From a checkpoint of a small transformer trained on Wikipedia: MLP 1792 ReLU, 22.6M parameters.
Each number is 128 + 24 x the weight over the matrix's rms, rounded and kept within 0 to 255. Layers, rows and columns count from 0. Numbers have three digits each.

# k: layer 2 attention key, 448x448, rms 0.0656, rows 226-253, columns 336-447
# q: layer 2 attention query, 448x448, rms 0.0646, rows 227-254, columns 336-447
k226:096069095095153136120135133134109120151164158128135116117135105090143095097094141128133150110116104132135139123119129113144136113108127101160129128111141102075137097135148105151146119150116141136093114120113110136120125145154122137095112105134084125089123144133151143127157116145079147130101103110126099170140125151142101143158172117153
q227:143131115137161129103125098129063119088132105105123119119119122152141087125153159125121139143151132138113124110110137108144100146124184129118121147157119119108110152091138122151148149164141105131126131124157143122103117141143191159095146132150124188148135129153120161095146134128091112158121161121128095129131133157114126144141138154115
k227:161088109165129128140132128134170050161132136113132103197110202146140118150132116122081152140105088157121089144125199150127084150141149130103126182175150131120116115128164132142088134113112139129145143112165136106130148151135102117108132126150148134147101141095112155128134154141148156135135161119166124125096109140119132141153103107122
q228:160153148121129171148112168119122133086169088093131114136143115134150128114127115091116132115094135142096110157111117141108143122125153126126110124128083082133134179175108172119142079108122124118108130152137114092133122135139136148135099155104095153083134115162116154103133152131130114104140126140121106143158129170090105087128122126104
k228:129144104154142117133126151117108113162126148128130122113145142114103179069148111124135153111125067100115096136076118148157124125142144118126127170186133139142135126115133094134141154108108118128110126109144144127156137142123077126120169122154140128134126115099150108152112142170098111137100129109141118086105105100122145148130116120099
q229:116142116139122126158113162138096113145097076125138109136139133148145137122105123130143144155115096167087097127110121124107117124142093106137131119132105132121113152109123071163148121142169120136127097108137159156117152116143127123121143078113135125129115124122138118143151132148142141115108156137131127116104138097162129115129150179121
k229:108114105123125132139128134138075107127113095114141124111116133111119103138104129136108139122108144163135145149144130160117130153115108096129150129177167094106104131144143118120124104159123114120100143144145134126164113131127126139106123139144131137104137158119135122114126100108115151129128115145153137123140140138120123084122108100164
q230:145148132109111114140118119122093117122122122094130111097141100123113091151122118143116157099138117113124109146164168129172149171114128130128135142100095173095106171146161097125117165094084133147101135158130135135124146161096163132085181075135139149120111149111094141161105080109141173141105150087129114145121136108124116135119139144159
k230:118145085160104114139123124140139113115125113127112104153100158125100082119111115153119120159130137170156137109128143139100137145138152138137116126163149158159125144128140170099130116122160128122138091106126178146118164128117136116145142156138123143159155137136107151082131116123121127140160141143122191117159091139171146114113147146148
q231:149110117078109099129143109090127145161140127115153105123153157136094110118147139136098109127090108092105068100178119153125093065133113132139132142139140188127085128138139130128147122130112142132137157143135145193126143117115126159137120131138113133100114090121102117122157110114115119159073153129125165163142121139141124164148123187127
k231:174117136187128122124150132106134087091162122152131088105165150128125120109127122123133127186138141117159094118131110113170115145108075101146136166134117105093103090166159142108113164137153134122151126115093150089167110129080095127102159099129163182087177149117126125156148129132141164158143114157136118152061131121129158114104116135117
q232:121064125121128134069095081118132163154124155096139118101149114089154118120152135113107170087127125101103148130145100127139145141168144101149091098157148153118168122144119160178122156092124146115129125074069152132132134112134129123110107100101147116106120090086101129128104140148145141143156164141090128142131141153145154116146142119108
k232:154098156139136077129145108117166143154137072092115138157121102156102134117130110091126127121160123148108095137109114138179124099146132142083202139118100140172101128153139074134136136114108129113141125092127166105127118127094167111135096128131121170115106111136120109149163112117084145126154119114151125155147120096136161127111129131128
q233:062183170120162127137091114101141120114155118116136130118114125100132113152168098106103127136121168133107169139139099073156111140125145127164119147087159142124111153134133109147096178123087126127103141141100095093165122147098175090084177148163178144137128149118144137118155121133134107148095172123177153106084112123137144119129165099138
k233:127157096166148097148131118125150120140123190141123110165115141127117131132107154136114114135132084146138159147099137127069154153112082090121086103146111117132119170136108084134143091135130139064087134153121133172131162100142141138146080121143151139136117119119143140111105135151108137132120156150145122101170104111122114110075145135150
q234:125154167128125065088099093137109136137101130143100130116102112139129100113158124107127132084125144135160098110120141140173154113140132121161114156124098178137115086087105146089089095137134156114162141151146136157122127130127120112112137125111144142135103137133128117136148058098137120174133120142112141118165113105113108140151135099121
k234:123100137115167152159171137118155157134121131117133125118143169132111152103114122111144083115094100126101168126107104103146109125100086129124147113072131141076119135100142166128161163149149119192157093091115125098144123115121068129117112130116089134124124106122149148148106132124126147146158147127118131138122132195117107108179084132058
q235:146107173167160151148116111061128142186137101105129121135088151109110105172137144134102128144110115113145106143110071106157134142171103104115120127137158139137124131112097058162115159129134145122161110132138134155128131135110160145136123131090137155148129106080132136163103143126184163179131154140140130093106115106138111111106153156130
k235:138122119115154099121150129137103124119138113128133125126110137123164096141122111125112133108138121139144161155124121092130099066122130118110184100094128115106139133166166103149139127115154118111119157105140129140154147114148139148147093135117127133135156128140157166134115135106141135109111137123133100161158123100137165148131115130127
q236:136137140114073141130142144090076145098132120148134121115147106182116133088137143115085147125137095139123128135109125126118124081120155145125142140172137102136137089109167169102128163122156133148145068101138121168134148140163134150146122127181105137158138116149129131149094106128139129168112092127172129125139118131128159060127167109090
k236:148135082157120124088105120109154081151119106181118115153165141122085143131111149137132125144090121156146187102136151102116150079117128129134145133127123128087137085149145132101147146165100153126104122118167107136129113137158101120121079160115139100114114142148129132122133121160174167125103099125142118113140146146168091067122118147116
q237:115112134111164114115105108136148144152136109138132128117124097094109107128122093153106101072148180141156122113124149107166189127121135091125109121131123154108143086121125121160131154167114125127124148149133142128125112131139126129142138145104113145093166146095101116148121078107123113129092099119159103111140153178144127125158137130118
k237:162125136121147111152081104115136125135124120099104137115139122135119106142128072158122138132080123141090167127111184087132114153146135095133152139104119101150111130128132130132167078131154087158127094149087171104143079139145141129122124105088129115122116131121130133126135131149094134116134092154145106116100139126118100160140123119118
q238:103130111151133107142159128098134107146141133158147160153154110174133158086144132178126153135136125162120148135093118146112101132107175172150135137119158107136171133115116103125151142101151136129133100088082122121116146135128091136165116158103133100117148111161107127123129130129166128133150123076095110125132145123094114068114127143129
k238:177117108104112144145117146103102132134142132148110157127129090122156119123103113141155121161145108150153131110144126130135192086103134091149138100091134138115102097123133096128114104114118115068112154141111097166094116098135161125165131125177114109145099113101096162099135137130121123165154118160122138150150129133132093130133131137163
q239:123093152145155127142107129154118135158132133122162171121157144132108104163127155131182144106144113139150137135152117147146105092127136141110129148094133139063180105146158156155105133112124179114112143072094132090144119166101108158126139179125138104068139145108118131152101106117125121116118147107116147097076131117101118155118111095131
k239:117148113131127123105161104125126134144130159123114085116147134111127123117137179186140148134147121128147118125141107145167115141102103166082131129138083131149120152140103115151200150135158108117154148131090140072130152074127112138171118166128106149100129134113128122135157147122091120153120118119155116111200103178115136136131142173131
q240:097151125160141150137159155132075139105147138123141151165105188163114106097111148096109093078149120173124108132105154142112095142127142122101105110113133114124071147123109103167158135105121097112113149137121123130121115093153099122109110148154131158141153122114118088164114162150097152082157126142125190138120075120109109089116114130118
k240:118135090115169120150130179160107144103130142106098129107140113147094125114102136119106137112136140150149139124149096126146134129102129097103134103108145123121141118144169146124127108132119147163114137138136123122133086129163181111132164142147124150132107149101143111138177114162146091126157116145160130135147133143128150113144081118137
q241:152138141154177117161099087143105151105132147118133129142078110118125107128145155100162150140132143162171127105134109112155126124110147130138142125162130114115115106092146153112122131169101141125123095125109118119150123151170116188116115112141085143123092134153147084135121121147101169103165094130141126139139100187160114147139135130090
k241:120118104159121145136140149102092148141130121145125077161130141141162091177117137161138124165140057142125141127120139115147124090078138128162131093179136157149124136149116119187096146145133141119061136150123116125116121143187159114141174128102105136129166130076179110123096142131159121142129150125139149168137126122122135133131108118134
q242:127123127139098154097139104091099108143136096064140107154100106142121132125161158132131097110131115185134059128101123109121157141129147184121120133082116152094123122095142116120122128142125088117098137137145178186141126088095161155102145110128143141129131131138105109126137141102103112131100137129173177144104104153133127133139201121147
k242:139134113180115106133138102139108107151132127148148077135109147128152137118176113129163120149136138165103055153108107126146104166135132109130110138127127122099134116109166120160111138077082093103178094119191158101126108123145159109105134108122140137177143123172141102107108143136151169146133119127125132134152122118141144166126107129172
q243:166109098162143094107115102174145066129138120071150126158081121086098141143175107129120128123121095103143144112154117124110149127154084137127122114137133133129122118133121145112149117175128141100103130139167137147112122150122128123124127076101108117118145177123083107111175124118109131084069146161123114149138141112129118142132097098143
k243:138157139170143152130137136147158159136139121156143092055116098143132120120102158124157120139069085088124151146157127115117142167155165077138172115166114146147117164154175152107139120105175185065166130085115087146071119130116113129140164162165099092091116149091121124123107141173130124150095118091136151092137146140171141132135108173074
q244:095109173110125157150118142144143186134114112123110098068150142140113099132125121152126106163143115091142137133137148171117135160118113130135118095131124100107108127089149097129110196121156132106126135087141150107122123129170122093141133118128082149155112106113181123165099115148192132143142142149120111142091137154137182164119085154059
k244:094090104133105078104151105159155119097146079080104129139139153155100138125138148148122113089126140109101130153129092133139144135147161184109114156105162096125118113126131098150110184112115117121160144157180121155070118175094158150119113085145132094090139137142110098073128119107076127093106127121109087093147134053137136119146174088140
q245:141145102144101128158099154154156124117151088076178142121129124162170156133122124108145158139136147063151141161169079157138118109126104120123137178167102161132133109159146164099107098179131167138132130102148125131137105171121166119186130116164159160128119193121163116134120094107094136129215139136142155126142154110138182151138063124069
k245:115111123130153093119162102126165157126143108171096137122125138144127161127103101109136145123069088092117089103093075103107169153154160130139157107150134120140134129080122155150147128093120138115115122106124124183115097137112119130115126124144114113155142152123128137134133145109138103065160102138131108068113120117089164103099157101041
q246:121135108126118099143122101162108143125102102122160099146068143138155102156118078154185169159099120097117137109135090157139146186122085147138145124083134089173065128125110094132104198131154174083108144111106140125101161214107136063126126102113154102083149119121094131108153168125146148079098129121147111103137114112141174162162108124096
k246:164114161117098135099099120107159172105147095124129130102129145165084101109102090132118122144088126128131120095194149103076100125170139100153162156114169143150123107130185140091110132136148146121130131132117127140147136164146125153132147134173102069117124162098137158103115160132176101102144116145125108053179072124160132136106142129086
q247:086119074176119123155100155151095089118106178129146176124115152137158112138135142109134125081171149138136136148066146103125143144183159135131113099181107136072184097111109101121142132159129131146078158162085155158144134192148160133073171121147117113149101124108148132158132127105119131136118107178105118110120163113116114091152175108092
k247:114128132134100114156111145091183092115094132146139087140140146121122159201167143124069127105173139131096115148121136134135122153138185179103130143169126104171147165123092148118154131150094084140125145130166121114102151155112115126117119137130103114125134156118127159124152127119156136124151141117134151110092134115146145152110164141144
q248:114108169150101156137122120163113133099164107138147106119153131143130131135146177099123120142097096136100124099130134161095161099100165166111120090158065140132117098140095159085115157152099146077128113092113118124164203165091136089145139097138133103104117132139107198131133151154098070144086134101112132119134152124158112104129144074142
k248:073151115136117129106061081126087161106137131162058124135138143144118156120118142101153099144120126164090116101126141109133121096135150171107160130097183138115110129123109116115122169138128083138151091135050109143106078111120159146122115172161164089155129125166090142187138090089182115107171086203083166123155137113147120148145136124110
q249:110119116146160205176128100123097149157152144154097158151072083134126075082108127172101096083122133077144117176117157127146155098101135145165077122144164121157157129152140127121130149115110117151120114098149116141076163137162144135052087125086181144105108094134164128146144104125127108122117121098149123185147128199105172102125151154118
k249:207139103135148108121195123088134130142089133151091097114148106080138103118150114093103117175113154165122094098105165092159078130109121129141113191172119143169119150110118122088126147156113116152077133105121169108137145130151095159094169157099127180143090098153112112112158110124168106136136132121101133155121146131097124156095126144144
q250:131143115132138105159100139160159138126064122091147133135155116183118114156103133091155147193132148166102144060102145144182129163135183111184132124126135153151112092119122143153135146149120150118073168148112121151145110162098132117154130106113181171096144160135092140142127121138101150103113170136157099130169179148137147090144075141127
k250:135128109157136153127127133167140090129122158154131141161112117153150150127126146070171119130121115160157127143179090083111179167158184100088140145160139154137169107102162085133105167140124168126132132157109164133119145104111091122076147154183155114127122124116136161081130130122129088121124159093171118086142130143124134116104137093117
q251:126110136144096096131156121159150126180140119121135127123182130138149127157118124122144132110139170105161220091126165102157181131145126142126161126165120137130128080129160123102103116091130156109119117109112095074092152149120104104079108147097087160102104133142153077113145132113165139136134127096162133145126118125139180200132105123097
k251:097138147139143162117109099127144123128161133120075156111092101160119183132084128150126153086155153126090150157158135128135119172194097098127097141096068124154114126135088117133151104100154106120131122120161108165159125121134126141109154131112092154106153128127109126106106114117174121152147154111150147145078129159107088096088134099120
q252:125116161153130097182137138101112146150137114082167111100118137139097122112150112094132165146109177087142110158157124109090108179089130154106136176129113110122101103122124113102098132159113136120148144153125186127128187126133118110121119135112055150132099100137166140117142140165106129160158091083161062116094109140102164147114172165099
k252:098110148122152140157161187131103100132104129125156088123180156127076151144092125144136121125153144114119093095110156072096138084108101139106117103126106175157066171129197089097096165105109139125121153107187136141111112073137118120151105150123129097066113115107093150125164089104093146130134141152131066120102083111127117169076144137099
q253:158131108108122138115121118146141079153134093076126143185114129118162097134114106097160129140092120099173148165164109114135130114088105142121072184123139140156131187075075083077119130143083089113131142142167130139106098138151133147139125139143137157149141165128139131135120140130108116120105143097153135144168127098106094085111139129098
k253:086123118126185146150098116149129149110121180118117129115129160158160157120166079090114140113141152103095141118133104127117163078105162119121121096083122117127139173114153131080129156119156116124111149125083103100134128124152082122077085081137131158139166116098140186123138136128133166146133149121108157139104093179131118097134161110149
q254:148113112107129105134136127153131100108162141090127050133126115098137142165086114085143141134125124081114123130154125143119079163119119129100088138173127118136095129145109099104098099099115168149150163136183141122119127147115145087164165136128167171086128108105129113099129126101076152107141097155114145117126165108130113146123142121114